python train.py --n_layer=9 --d_model=512 --d_mlp=2048 --vocab_size=11226 --norm="layernorm" --norm_place="pre" --tie_embeddings=true --parallel_block=false --init="normal" --init_std_qkv=0.0287 --init_std_down=0.041 --lr_head=0.00683 --warmup_steps=200 --decay_fraction=1.0
Each number is 500 + 25 x the weight over the matrix's rms, rounded and kept within 0 to 999. Layers, rows and columns count from 0. Numbers have three digits each.

# layer 6 attention query, 768x512, rms 0.0297, rows 473-511, columns 384-511
540503509516499514535464501450520532472508518576527503523492472482511466492495499513537450471522495515511536441479496526422475520492512503489514498485496480499551487504496536518528501498527497477463506493489460474452466436513433555476496535481515463528521502506541477488492483501500500447532491491521486526456515461500486513503479523467496527503493477519501527485506506484540494530545
473499504524499521500553539493471511526471519520523453530531459518528503467475503485503514505535479535508474529531478535509498497521538473487534486534506492501517519542509517523478519526449492540526476483524493490473560535496515456448491510523510512498513505490494544489516508488473484496474521528494508519500488521520487466469550489566493482441514521521509532555448509513473560493510
482507476471512468478502501499449510489481523485475520516499485489454466531480484514450499523543516521479474532489504525504516535518477484474494506486495502491490518471513485504418473534481518516510497479547491503520453544494509514528505500490534487491467518498546491524463547484545474489488489528488461505518477564535488531511449432532528507445499500492515485500499476469516520510550
472499462488488499510496486513488529481497511479519500471502527500459521495485514530473527496505528505493546529504520513526483499533503506538546527501499493487511525517476492498511470475489485493528526508493496533497463504521503504501525514497557495464454531496508471468547492506489510481503459500488506554464477496522486496509509530558468538488505505519507482497445497525470474457493
495436456515511501475541512479452516547497538528483509501480536493520482487474498510527517466497479486475508511513518505443534506506528511483486465504516468485529460506541463545493555521520483505524508494484459486485487530487508510528547497457507508491486473544479513507522446537510479494483492543533508515497527492496484464481514520516508505505483504457479515463542482481502480431529
521533452450464525505484540501505481483496476535517501518514502498547480531534481492481547520501474504529498509537500468475519502495499489477527476487517518464555571486491495493478481541457490522507496541540501498480483504508486479488487516517503524520496497488489444475516491482496522525463480484467473455532483493469472530512473503510513474529524506475473547476474472523488550520496
496487518543477513492496488496454485460507433470487458524499498503503563542486499460460528500502518443526530525450524419560512557499507468483489443443504482500505492548480471552513480483504516510546478428488480515531513515453475458541511500507534477514520511526537481495509482495469486514474547488471488491519478506460533511501483507487505460512525500509533491531500495546495483541532
524499510490490511506509489462504498512505529507510525513546499538518511540511526528486525515499563496510479507509532498521493502503501469517483481497521469505495513500490488521498458450473489502530500535493515481566501534556492511513464489503514506478480499477507484509482484483490487480459547501478502503510470478465520544487459501520492510489511454518457463494500485521508534466521
521487481509493529523523511500512477477499450573533469495500500533514434485488479509485481469484532486434491509505513448479462558494506517539489538482480489521451529499514493446485485499507513478545488505483493506482528496456475557513537479512514475510557487507484484577485520531527482501485535516474551527522490520516484505498507496502504495531486485456533489502545479469485471518446
566464513526519529514499478463463504514477485530541492483485487524467482555477476500505529462530469533490506503506482498520521552514531489479534528525517492468464540518499484533485493534427508541488509455515539497489536511511496551506463473485521481506519482472469516507508500478488532519493500523468541502499494503536492506496437520529520485513533527506520515534557489507537525519538
478490481426501544532508539528444490503502505522498524522499503489483554450478467492493547533525468513507484490511529497517463457501485476499462482520520504516491499457519550463428498478477431516492497535483522562555501494481505535463471465468483541467502480516543496512558479507489496541536476516505514501527500520453548511520489504553474478469474465531543507501433490470529476503535
549545485504512489486483512509486515537455464460493506477561533535470446491479494523490471516532497521541520514477539535530477485544473527445513488518461471499453479496507493525490483522499489514500505511520494503461542468503511480486517491512528500483463508483521477464467479508496491448486503463495519522528501461489475473486474566468496511525484458528512491477505531480503470473467
504507522469504567544507488508516458509470456459522450508490484478478495510468512543546457475507477505502475498505430517523508497525491473479482495474516496476497490501495474539496538496504506476485514492534524475483504478482469503486514519495509578474534469520481517493494473445516455494454494519495474553519523503506502538509466514541511478475509470476482482529451477521497510505525
517480516512507477477548464509502514503489480545517539511483513521474505527502478526486537475452559543511488498471486519524531471486548505504482532489507473502521505503498500455470548529513536419523534487538507486514501495480490479490517493493493551486488499483548494518507504530499510516457528528512472490509516477531510537508455490497498510492498487484498446550515489494497473510522
504462542507546480498503520474567446503473515488491482491538493493481541539477492543453499545531510517480554519489504504522548468520486443514479517487475523515493515502513470507528520530445499504469442483530499497524475534471494461477485451496531476507573470477500560471516495491483500472448489492499492459482511519459490537481473481539474571533533513525537485496487512474510525484517
480495502501450483491511459506498440462479496516488515503511523494478560447494464510505513505517519493524501499459499451539535548512489516511496531439539554529514510521509459535515508480456531534469511537448485497479475513469532498526523486436524487485486521473519493486527498490554500544446496472497499492428473520472536519472495508482530457514514486526498500556498512544484496552498
519480510536536522486499494489538517499514539509551439483494465492503438552479541459483482472439531483493549509481561556441506501482490527519509470485548537563538538488543503401484503461498530433480546467503475493543493423479488530525474552540473438489502528525535504543523499514506470525539521510489543507523526394512463503480523457481559499533476551533462512504526480498508454491486
537514485547458504484490510486496471515548511499514520498545525506494477467514516521508496522521486503492477507452526517522509532510502483496486521461525500518508523440469502545477545483475517510553523513523525503530487525472539474513482450509472513488488491466520566477426529482516507481508457525465512520477497482412538502541496581481451511533514412457479483527498513494491526462508
504509484502513501540485494494507479501557491467510521504508481483514576465487516503522502507508505482483491533492472476519535515449531519509548475478510521466489485469518455488543501522506504503517459460498513458501518495507467475458526528451464481518565498490476491564518476547505504510471467498527478509476467518475479490483516483482522481474482486501503468537490550526429534513447
499478555537463492493515527506500525472534475539529495479504498522462499467472488525506508504489513534467456490524481522499511548541527532524480560510506516509438467485510452512520521504503545491465543484497492481480462501542508471506501494507532494523475516470513493519477476493505495501513525524520509523527518473474524504450471541536524478498501522482522525513466486523475544481539
467480529491499511472481476542499497533464448478463491527550516513503519481553480510486521510552514452493508524498479525524475518531502488521501480477501510488469503510500508483537485484456546481534466498501517476497539471498466475472504491482526515500518503487473544542516500459449515466476479469561509466517477530502455512503493520502499473465481464500483471476486548507511529510491
457505513499492491440499514511509498486505501484485503505480524517545488533428497477493485503498470502521517511572472539518497458487460466471506485545483457488517469529541534526493537456530475535558495532479496496489503481479509530535499552465518510521502513455494477540507528533491500493505496492450500536502493520537451502525507463502528494492478480472523520497502520483470481519536
492476466507530522532516439474514452510464490490489447477474524494513550521528486510443517532522508512505494567545467494542495473489492466476504510499520516478511525464467522490508472501478503518505540489536458553488477481570525494521501481523500510456519461514517511459513484519500522490466494501537489470457523492477483527500530530504509491459471472502522504517540479515491559502537
515429500548486503487511494483555537471545427478467510493523465477484475516455485456538442459479507437494486502521495469539478503472476524517483535492491497540506464503557442495453501505542536457474490474420486478553518459476524524547531480483528487465539483480461505520509504515502526526523489520494496511506516513490480463481496508493447525480523499517512521492466495502530514502471
524492529530445535491481462481516493442497559471510454489533490491532470516492526462507436482481500451480499470486489447483538477532470523496512473498460567543509499457518509491516515523524506496457517480448484499486501450491503575480511524455515476476557574476502497508531567467524491558529492511455523524488522448503448469552555503465500515484478512502488510478514569506523425533488
502523495535500496534512443515510462480494491486509477519515495490500524500536540491501481487511505504537505498500502485499502541528503523501500491548501500492501463521483505499465458440477557486563510513447527499490494510519489487481533516515501508486528487504485488502505506491515527495495529524494482486478508472489474472531514462515455543511514496486540450470516467502482500532479
492499473533507505519485572531480481483461506528464504508504473462476515523540481457539494516511563506469473484535422546483527528491448491530494544500532521535500479526476515535473495440502505497494488472521515515459455486547503485485436492499438487553516472557538506506503500534503505494525474497451509492505516496497501527534493520493513531483523509505487514464545491488499461503492
493503493504509444539481491504520474524434499521550508482458519477480437488501515484488497443479526550522461514497505545464494527459491521451489524503457523502469492453474494491466489588511482468467522442541517527475531475518513509539544513493520498489489527493481529550480484504555490478522450502492506540519507488493492510494517500456521486494502535469471514494518510484510482485498
494507504446498495476448469464491486506513468515500488485499466493493521503505550485477555485496554499520493476520516517506449523474533492514492503485499551506523478504491492487470486457492554497466510519465490474506489530487508514496500522474490510542510494491535505470514507522489480473474510479494546510505484460501462501508541457482527484434499543465505504506461518492496503495530
515469500507532479443462467530519479530496489476547495544509488533487443524532493492442488530530438455495510485475504492509526492533467482493512494507516531486519559515506501478526542494527496526483547492486509546485496524503499518531469529456547488533482492458497530532487537508525464469482481501549477501482466516490498502484453509505463471506482505520526489477505500482497525514453
471488479474500487520486501498449466493472531505489490519482526508537527480526520552447543551520476552505473499559518498520503533549516472443516511480489490502487531529505491529476477481479437509472492497531480533553455534555503472501470511521509574521493496508516482452520495491516471463521485482518525498514513482511502459545486510546541517505528496470502514519512460454525533515524
497503540480503479492514497537502491508513501468487482493524507496535526505472486453432442488518510453516472518525453498526509503534522503511501518451484523516522485506500506488515497519489505520476478491480437492453494514506473491546537485480452526465500485465460533499494489499550468497528520489519469518470503492489509519492493484488477513493541482504475495486442482522520492503512
475491523482520487538510494542497510506527501519501503545517480463466478469546520506463465521478507520553503491529450466456527495486477493547488476483510470504517564470543535462495501472518482518512466503488531520505523473521506458468501505513446498445471498518509505512544523511530516470447555468527450520523521508547459547508501504516555508444465523499500475501508514466513499477468
490473492494521502497515501470508488489498497555478487490535518517498469455520504492554511551519475499512501482485530482504482453509456483524505555529534503489466487457463538511515468512500525488491498466512507540479534492487527464492541517462563522485512515491532441461539452493490485489492485483495512479475537520503508515482495505510496504524516493469504480503476463509518549472529
490484494476535517472526491502510510510484515504474503521487476511513481458527494513505487461510493514530495532484545464531497458460516515488523476498535539488483487518503476507534481517523523478508537521527494501537492474515481470493480479474481503564496472536489507526521469509491482521538489477538508521485488483524483513517474466458539458523517489500534517469510488512487528482521
517484451459497515480487514569480550489503495527502501491509517492519488449520453525563527485493514503531483491516515497530516513516506465522516502535505496515487469530502569536479484486511476475502465469497493521511537489503481512479540533524451452520503490484528491516510467505483509487519533527461522499520493522548461456502476462474496553490576487472506499474465515494497500505497
491524520517466485452473481488508501492529474496498472502522480494486540478515520474486493521506501496477516538516477456542532512506541516497495529500464572451507471524472557535496519523471467508470495485516517477498557491555570477517488499470488494498492530534487508447460477485492475480522483500510504457491489513481547543503471503502504530496510482538487480502480536539449480507490
491537502499510504502566485441493487515503497461463479501524439491504498525475459515497455530493483459517531556506480513506529505549505476537482496542504499540506502502509513498456492517461522506484471546469497480481472488505509503516496493555523538471469525467487486507503506490496478496466516478539489516461510512515515508475530493493516511507505419499484517478513503466509499524509
474512531506481479526484529513501481503506500504470489447486489517438489523495476550509476480530517510530487457501516487468474553485513532412482472495510498486461518468502518483479509487515494478521508494482557483478526465524456498534443536500480504484507463499511461495433470507494492507508508537503505442512500482508499499535521507529500499549463506492479472495518518479508505462504
# layer 6 attention key, 768x512, rms 0.0303, rows 473-511, columns 384-511
530492532493476468550534520456526495473469498522461503531496534529442478463478504505501444485481503542456504526493491463497483484471510430544529524451459499521551533497486520500522562512507456497519502498500474501487519521483519522478485479473432517474502466499487493475439511468497491479498508514491452486450457504480490502493460514476466525533536482502497461491483486467531491490533
505468522524510481490490522510505488513553484486505498495463470468496500506496527496532489485516496481529512505550535467502481502529483464487533489481509507486500473473532489511511501477506490480536501510496518486518533526529485476487506516481530486525487481515523457490487492520492465478499479498527461528483512488497470498476518460460494521482466486504519478488512487512509502520498
545462504471515519468485475490484483511502511490556468518505499453513516554487501498451522491460539499519475507491495547500526453473496495493489524509531497494531532518518503535512461469464522504481516503485512484510513524528483510502504520531495525508514451477461474527507522517521498562493496484503486491493486484490459505526489476522508524526517463532507504474495502499490507505519
490518496491471501497555492518551547495530522513520518440464551535502512528484501516476540463486507518516492478522483464530531468455445519524463488563470503537489495505476515477494480494464465492494532508513508511483514530513490509527505512467504503488506498487554517497513515502539493502493525528519535503513522484485490559494488479494513523493502504495497488510523501498518529509510
532493503515493522532466532477530523505485518521530465518483494455508515534488526556532488483507490497504496466510528484462513474472538518464495480519515505513493463512503516519490482513495485492565526519510516530493483511481521536474484524488510485570507491502529546497508488520518478492451512500554518500508489532509476491489513517506490468493489551487541499466518501498487527456504
502474499525481499489495500507470528526524502547470468496482490534501523482514473565472498514494525491505528535504506521488510477497467494487492492506491508519560514529480532472482515467501533494497507551530491497492497506522516457496480553485494483498472455500529408506528518513558487510484546523493498459472517504507522505534484475495501525472510537527488468438539483531474533503496
501496490530497534497550491503523503478524471471507477487466480560547480505431461541532483500514544493504487520468501475496461500492448485488464494514498485469486484508457461465518495503514484511490524487515436503529513520484525519529496548525517420550521478532480520479514499484525441515549540484484495497513476507509505513470485511497532492478544532484513484518551486546477498486529
452495529521466478509459522519507468521477483483475480522516474495504489510508465514497510502546538499530499509475447517564523522493516513476524483513519512515543493520480503476493492493499464444491471511477481483520491548485494538494503517489523519440486482493503477501541516474477504505495536478481536498497460497472521492445498489525474478467476489527473485489521493471504521529490
492530516538498509492489486469536471540474449513522501494505489481525505480487475478487525488467466448447466487484498448486510515507538504518443504497494528469520533542481513489471509456457528479519503476444541476470483508502483523506524483490478510535529515497478509540483512491517453527522483504487505478469531484513528464500518505486475526467472523508494503524507494543494484499528
476507492509530504459502502534478497529466514525541479481487477473463499484524514519478433508504500511504476483525453542498530509507516509485481506483525546529467461539497471549515518537440477481529482442490476473498568536546472506550500423557513483529489486488514496505526487537525475523473518494442486484460488502461506477495520531516487504460505521521498527528520512516520521552523
493497493465522528450477504491488555492501502527520524507479521499542566446522518517476516505494475486545504485500510473490443487510500469520481466482545518522461489484540560507454485467482474497484537501499554510541464459506449561521521509466533466544523506507510479520514504478496499540496512516521495548502520486479550487482463466479515462527506427480495492524483480535489495506529
535529529475508467422511541505467544480533442460465528491521519529504508534494534457475466521460499486506512510538460512500464503517473514506563511498464508528492510499493516545495542463506458464506508493518476464457525472460519503511505517489498525523486513501463463497480499531496510514479514516530456520465466488516503474476514537492536513526444500476507472441537514501504464485500
473560526514499541549516520451500487546517493504540505481498463527490492492504510527523477513507496495569468512518482504501505515498464485519494479468490501478520498461504455575525536501495532526484492497490475490507499461501489498468448469512490503534524482488481479468517500474502469478498516488540496497516497508500482498497505520510476541522498454544548526519473479498503533511572
506474502483490526514517491494540539509495540516523518494512460534486526499497496476466524522491511473546503522415502491551450476493454471509473538513518468474498503521480500524510499483469497453526514503495494508533552515487532512489515499523491495506452482505535502531495508528495509501445509513457481498505494528507491481469481512496506520511537485495497480499506478500505481468476
503494511500501477471527453475495494479439508526513491481519482471441492532499499470506560513494528508480503529487490508526529468493495531497519463476504504522512504526520497529502540480512528498507532502509499504481480511465510494509487466477514474470521504513504531478501500521549514483472481495494490529484514475481517523490495468535505506516480488548488482484504463510507487510498
459508492507463460519498472493463478460502522538507494535451476532500521523498450499483486532475493510522511504523466501530489497524458477433457536460488461533514512501533524549524503477464512517437477440491499488487482529499478463479506460503498457536498467508513455508518484495449514500515475562456510518525507508533451536548488535528461488518479477532550508486526478511475474511512
528497526519514502509503430477532476488540514470556515524485497514501529498440486526490450478461508454505520546500491526519465504481493459508496482499540528531486554486541551429522549465483511495525494493549556489491484458542486518493489542506507533483491552477510505475488503493476457526508487502495530467475471479532521508488496511494456500491523484533524471491513517524488458500481
541540504500479496521457492519487491560522485455485485497467525471528535534502502533513466504557549532482485536506462574526459497541494470535483504440529472510484515482471533504537482493511517500477505452464510499512515513485501511486505459493480470486464451461494518489487477528484521516534527548491531544549482470447514504487506532505517505520464473467530456544483493515475481509485
505501514540521522497477489479480535486464546466539546521474536514559497483505474504515523502486484484519505508479509496482516502477475520514512477479480497521490478460472439458541499530528495486537517493442476473478511504456488453482515496547454458513497546503497501538485509469501470516538543474480521482471472529442507462526486480511509448500494471455539456530447559444449501531512
518538520516451529491476468467511469506495518507517527474524494506474494517532497474508447493487519485471501483517466482483531488465508506498465525471493494509473502516455451497487557552480496467459510475481466492487504498491512482452542514532516470489511489494512477481512471502580447489492502508482493558504499502466509507461506502514511495503520496491503476495466485459528475449516
512483507515499536456496499522511505529495461507465511489536522482506493506562525475515468500502536500520506515466493521497456487538525497545553478498481501476474456524511502497445513494544520541498507523505489532491511505488457479472521523462500454552457460488480495524547546466486488461519520495494530517504538483514528530490519558495531509451504482503514502410492504504549500490486
472467549492476504459505457444524513513532476504527436510500477499534442547456487503534508573468490529507493495459486491520483460448487458492487491464504480502520445516522544497470481515530479510485499508490484539512461535481490512534522515518531524473454513507459523477481537493544491529491497453505505496457506496488476506471495434478494490512474521474553527515488520446466468488450
476476482496491489500508483467510476512491523467482512494512513450472506485499465535506471516538506504466514501518514443592456524523463483524498518506528499473484498489478491465533484469501468485519500496464484491502509531481490465491532510555521501515481465536516469466491477474530504504544520479494518494567489494503513463534489511529564508474452466476555501505541510523548494515509
528477476499485528472522492487526500505504513481518521493502522504526451504475506521518509509477521483490508460485472499498523505498501523508463525495464521507493472461558480499545537506508508513512447484484506496484554531511474501512541471526504521496498542502496499476504480520501464527510438499511553457495491502519513458474508484496460521509494446497500523499554506489499490498495
533475521501495506493497467502520531509525504521500528478484503480533486475470496463500493574527489499467521533515516496471533478501438534500516557471486466515529485457580512436485478531528489483514490518495468515481493468437529508476537539457504521484480555552518516521460500497464473554554460527507529476503494527537483517543510468500532584496481488566463497514520536527498463504456
523476476509493515509538439487506440498543488502506469464469494516487520480502504446511495441498491507496543494472498494543516506508485512506444472508484497486516519497459506496464471503516502528524524503495486532450495509517482471472507504508482504555526524513454495485474480549513470503504512520490501511457507488503505501537484522493477535483506472495545447509530527497470486488446
506484517497490545500472534480478443492487533513501497506532477452509479542545515494550498497520512492480500525496512487520469532462500545510479529446518512539524516438463458501488523506482498468509492484477488484474478504495553489493493506511506490474546506448550503496495542495480477509473451469549489460500522471463543527479482517492491534511509516505499479473486504479472510508527
482582472532503505531461517514486476520480511513488503498471498440511426494486545487487504471502502538492486518442500529518487498521487487490499495462546487490493544467487468468487515500517466472510494495457508492476482499444461509489503512450503520474492498522455543503532513502516491474471455488503511473490477555524502503485553501479474475464494494516497470503503547510456489529507
465505480486460519566554496544471495486439499504550491494457462501505487466517478505482490489569530490509513458534515460486504535462499529528505551530507513517516525492477487517457490506541543486499482556480543466490444520483508528496502485500498501500518490482514515501511495550540535466515510522477537485497539476517542495494532473513498472506479506502514506505494481489502459469480
416484497463535511508472508524468480455485475497504490571473519517471485473517469512492505475496493499495509525490510493514551501489510481487530518518518470471479505531529488533531510513531511519521443487512507513515513536463506426518484513536505467509488534481489472532501511515490530455546497492514466544514539520517457466514481508485532467540489453508524487491485504468500519484514
471474522515482478453469517494451467494527481512460454478478531466511489458550452509490545522499556481502488527511526505501504483517542534482485473535474534544499524485527508493445481503526520533512513497499504508468466475552520470501491523512498499514490465527544466485547497513479552471483511520499523558526492514522525486518516456473513505473445496469492552501503479446523502527506
493516485449487504484521544484516501532512516505510499490509521464533479511505479520492462483489495510466518517501468415520509481518498527505470521525503493527491465509475479538468460483507501508491490473527492497471495500499476486495554494474492514530529521494519508509466504509520523503486473468484512457475502504474497486521481487521496497479528522522490502525464508466525510531520
489466559506491507484529506523548486516497500520548492488484521516487516487493508431495503530507488452447502522498469506537498468499500472498456511476466491490472525467468512473499519506474459455522461540531495532521493518464463503538473517543484530477517501483513468519499498495499496494545482498518566501506491522500475486511522546507483557494504515533486484472475522480486531466494
522516487501521505491445464497505491516461494503488547532506488452462502501511501506534459478484486467489520495551513489526480477485512500464535518501495532511516530559504539486479502471496432496503537442524491519491532498497545491510506501491502456456507478484495527485504524504479473453480533519460470515472486534549470533482540498474492529485504527514531496535523456528566496490553
466473501477539519489523496494551476507487505495491506527551515502527489480552516488487508506503498484496490515471522511501569495462513495467503494511478516490547466524483547533498506491508524467496503516493534539452472474480514517507500524486515521519507514544464482500469475534514475428506497510485493499494519504537489458505535466444475485481496501474508474471464480471494510452464
494534506512483549486476469463483486496567524488457489521473500470511496446522515457498534529497492497535500503535491503478530437500460526483511511490495536489504544495494546518451497509509490502448509541488503488495528465546542511489519512516494492509481478447525522474500492473475451528527457511493431481535499519520475476518491469469477497506501537483471523446438527511473502514505
488554487541509492505508470461524526517486498489480493458519466537489478456536518462519503493527476486489498470481470487517512442525472509512502527520496497503476512544481499540535488505523524511491481480518515484506496483496506448517477487467497492480521490570467512470491497480474494493527497483491534513515498463473508476509488503508491481495495500497460521491510543553486538533469
472511492507527473514485485490505463529497517466465487506488470559481541468493460519505489476468500499491529510526516548546478491544492483563507486486493491533497501469553515524524501497478524489528461530494499467502516494509559540530551505490509509513466504536487493523486492445503505469499542487518565521522488489501485468512491509485507529511515505470482552498561499475518448491503
513499530504489435474497558532472489500483488501484458496534506476492496522481508534443520521470504481476502484479504505510501494471529528492482500521530513483470490481481527498468511512501460535486503496475517475492508463503502520498489483518524528518526447496553507488524489470518480505516476457494489458488492502479526514538464482480482504513548474473429482439492490497529517498504
# layer 6 attention value, 768x512, rms 0.0259, rows 448-463, columns 384-511
410547504527528474469522522499541556533504511507554461482476522507484454487506470513423571503447501486479437542476548498507511485536533466522471463496480565471476517530482520476479502511506520507532541466463442477447492487555548481517487491502479483525519474476520509498534482468484471465498503457514533547556518543515486489505494526525500459489494495457513468500517473495528494509500
572487514546510537514532488554443467450537511457432519472531500477527524483506474485448522515557485486512458510503482530490472465554482526438475508506506459501531459454461507500479493540495512517496519486500468503483507483504512512514548514467496542468537509491502490473539501541433496520503502503461531502474498507467558515528520475471459499473484492461497516477563476493502507523528
476499508536492477527502495528503517467531484559507513532510488530453525518490507519516473555514482484540507507542520469524467491500487532568467514466500472519602505459514461410524497476501545503485501504504475533479454536482543478513498553520506463493505535501478486523507494497474454466509505491524549491470514451471504506497492512482527455521481542507466509496498489491559529478511
493513543479466494520464486471497465496550486466523469443472495484491537500507503505504507453483509525535513515486501537531487505449502525492481478507492497493483477493523514488458497474549456548499502470489475459420501495434490481520484543435502481451464468474472534504508550466518503486521473483526443551504473483448464528503527541507506534519476486483463461501462496499489473466515
476522474499445493525474501502502520515488491475496463460512478519519430545472564453517507543527518527506465493492534547466450525446540507545556502491505501501534526530525496512497490459551476515537515471468521494521466500500461484502531503482511548462440543528539508484515485558522481478487544533482467496478481468488492475513488524493443455516561520503501469534432475482506515543479
503506515499473484465446491531474521516452504499515511509489472458512491493509520466475517577446496495486523466449501502516483521478560483524508508546518499472513549526528448499481457470512524490508504520501493512511601523558486496497470496468546498514465517549446496520487477503473472500500547490517503568482450498578513516507505503504509524480493453463505515520505471492466510493506
523570518486466489508521455555494530485464486501494509496485509534498496433515526462443459501464521509481530481510485495502506504490549502524442515507517504505501507466473441503505482468502516484497513535480534516497529507478565493500486537563504520492467500470493541450458481499473459460488510484513438495539470481470441485453468487483493470520501528477489513477506469534537544484527
491475552529477514460488525488501473501503469531513457497503442493503470505494524541444522469509494465462521486494490462471499495483500502507517517494506472482470511503465501450473510476463476516494501543531507556556453495492463530536570521499528446488432508537508511552527526493514486496492530488483512551543522488498459501517491521474510518502472520487469505539493518482447510508478
487513497506467554490486530481487484526520552505495488511485436468492469481524523490477494531500481446475497471454490520534502487536477491545546504471554499514526543462510446458544541526484524530475508471498500509501478493491502463499515543493537483452495504517518489547470514471474489532479482525508526507530514487565458500425520503496527497455488512502494508485547489487504472498527
519463530452534516492525475496509459511445533499514478520489489488463464496521524479538517499516517491559525488516474517509522480508508493503517525465509482485478501489550540480485541507508520436510513475531498492531474504518519478505562514501483483464489547459524520504477449504474445561533524498540510539518571498505507499484498519509473523487534481468500546462551449513460481534469
469490504504495528501480512504441539486464510500526524554496498501529484520531482550558446456523477478460491478513516480522525505514484507500506495498487442491482476502539515448543500483516463491477492483487476547513521471480506484496479523518539515550502522498481470513453513509516475517504493451459534584503510438506496481513515557538464517492465496517501499534458473461458539563514
468488500494478487509480480492521506510470512510511509482509523496546509470501501486516532470513496500510545475494533491500519513510495499513521485561467497532481494470503482513502509542490485509492503491494515502507479506512500498524481508487515536489534521504465493475514547500535471526491495477522479535483512475460490478486483520523514462503481449462471498503506515488476522464527
521528491507508473517494502467429506460532451473486501479504528458477514468544488498548497496510511556518519502509503477544490499513462481505451496516479513508500511492500502528528454523524478509497501526468494475495513519486486537505454445496497481533522528526499475474580514483479512489513505505486455477509513498497443504519497471534490477523511485511514429461533454489498499469496
503489493508459505539547447508543492438437489509446511514486496483516483522486508488535518496474520551522489482536528513500505459524484508499538523495550480502511499526507521457489504458458524520510525472523494563453499521511484534506534494522484533513542526470528472443529511491492516494540518495531477561473497511571497455462480494540508478490476480463547474529483440534483490521491
525516499491482461555495491555504488505487481501488457510491506496522525500473514463565543500492552539477547528474510511465506516539496511506470497447510500499468481510474533550492502536497481490491553453489448488515516472501497477483532498451499470523468500468444536482531484498538528528491458499530492484474485485538481517472492449490531519523509520487496443443494485525548500481539
532514479499512505460512469540499518446467484494461503511514481514463528472491505529464513463551488462547498496464500498514515497528504524484534486488499488500436480532502499517493486508493487466519425512526497474536531516542564531495530473528485544473553510489561519468442526493477539468498502501485494487539502550508530531473508492529519503520503467532527528483497504466504455542497
# layer 6 attention output (transposed), 768x512, rms 0.0356, rows 448-462, columns 384-511
500506470545524544502514498490478535488462511563443489490470510484452463558539516464486419488473513465476487486530587455442533505493488510459513459485511469495500514521479537467516532483454506476496538487464487516453464479517480511525480517508521483500544548466510481478537474496529532482534515538466502514469509483502570503497523526504512518508479578487466500545460511488479468505492
438509527486504451519526496505476488518478520474527462494498510501486508465499505476493549503529548523497523525513461452524447528532505548494517489515493477473510529466512530479494476475450505504535464518521465479517490499492490485498510518467488492496519521567481562482520492496499512482563535510536514500518461471508514538495474547518524493427462503527460519461505472505486517540526
446445489470494542550510509526518463512517518463490502489547518513521533511512540554519453486521543502484554535479527486517458516486506512532494511526492521457531491533509483494478485506494527491499528512439495522464472507510509529475533494526489483484516514520507442517489503494490534487480491483477507504512508513482540519508525475479535508486500438518532558444501459512497501502432
513466482468490513512534519480548540549518500538462478533488485478435498493524499486481541506493495461526502517502503492546508514513493522472518539500515489474484482521499510514450490517489500475485491522501490487492473519504497456487531488516539473516469516518487543477520473466473502466502535492573497458512515493519497498463486502486488471500503529500540477431455563481508470504513
564527479493507462488535471535488485511496483519504504522525512527514503490538474552485521486550498478530493531515509495487540557491474482510480558471500480462535442511497499542487529545503448530493488500533496525502540570490488497501490498446486557494500537454485482476483466538547499515474517544496480459478501495519454489456534448456466550474477529467525532492500502480516496514474
476454492532492495512489520526495536521483501476491531523478509484474557522535525514492505482523494468470492499468511511446536514525452496448500465496523505482524462523497488488496506498514477524481483516506484533494466538495489527474504458488509465490483469478505477497502520504497531539486502502505481469517513522499461504497500503468520515471471464469523497510496532508515491512497
495462477500512548477466476506499466450540539477543566490457504460540528463533527507493519467530513472502514508489538516496515532498541524496497517480565516502443527487522508533501504496470490492522494540509476500476566500509498506488533482504517520480480508489541492397461515527503475486505494461493470516480488494527467539520451456521487554478491479546479507485494530459548493498510
502500491474508472464494504502525504504547464471518546501550499533535504528472497562478515504505583528486478480495461546453494539467442505486503483500488450497537477484511513471481490488490486519523483492411505519512500485530506505573458480486516495518501496465526489532534544495519494535499497503506493488503499509501500518479526459466540516503489523482532505523517473499438487523408
451493511529496502531456489472489523455484457493500456467490493446459497487540502500510470480540510527444479496485538487474538562439519513474423518498517500506560518503485505512514546492527464517474490519449482537488516477472491491510496493491568473517486539529509473486483484481476511522513514497551518468465520524510532511463524499483480497514484495481525496490495508511472530492493
439517513489497438529497450457524474462502499522512521559499490569519530506503504497539481490487541486532506464529468510520487512497478482496518490470520481515560471542472541498508524479498477538480453453438500502538528470513521492492486459491514482421507503532531452537476482501524523534479499509505420503532500483465505491491511457466504509519509471525520532433457478537497482484495
483521484517484491531476475549477561451542451463510511507514486523484518500459494469513514532506501524482483505517462504504511485503487472513481507501483489501492507497514486519470498440462474536466494536517540545490478510455504471479489501483519478531496499494524463472476497475497490494484494498483512499546517521544479481538523537487490506469534478523544497492513517488463484547521
473455483534571480503451552489487450454481482500472480490509488473499494472549447468490502473494538500459481506497480476448505524482457516498466491527475460487465531508479529473494496478467461463504524495507467533519430536490525495488466471516485496489518491502492493507487533502482496482508513500509523520468512461508489493480478485476468498521476504490520490499537489456458507494493
505515490510514478470484508480502523512423480500481526487483521503519555512482516514548422582533519507481489456510509492509505473555536490473492521445454507552558509527459517517489513479530529468496499505492545528514520454509533483519489516467495496462473478528472526472488444514541463468496523504472513501465490559481460487565472527518499521489515490539467488541520526493509490490493
495554512545512478490494469464505517482502523516479502503525471484561513540482458495539494488501498507464534480473510517489498531491523511498500565539494484460475432515516482512525505488533506537494477466510518500474478493470506514437509545501478458482497562474514491535520521515494509485475549443544492499486506493485486504503490510482507474481514478474525485509523504527515496493499
509522470465543541501551520507532474507478547518501488498504480490505521542476489475506489504515547453512481452480502504491524496499521511509503502494528550516493462453556578484516483498486536471502547494503490460515505499526517474502499550552511534522525469526491552513534499472519493500449476500522480498484526466566486511513549502536533477502533508512533463480443499506511472505533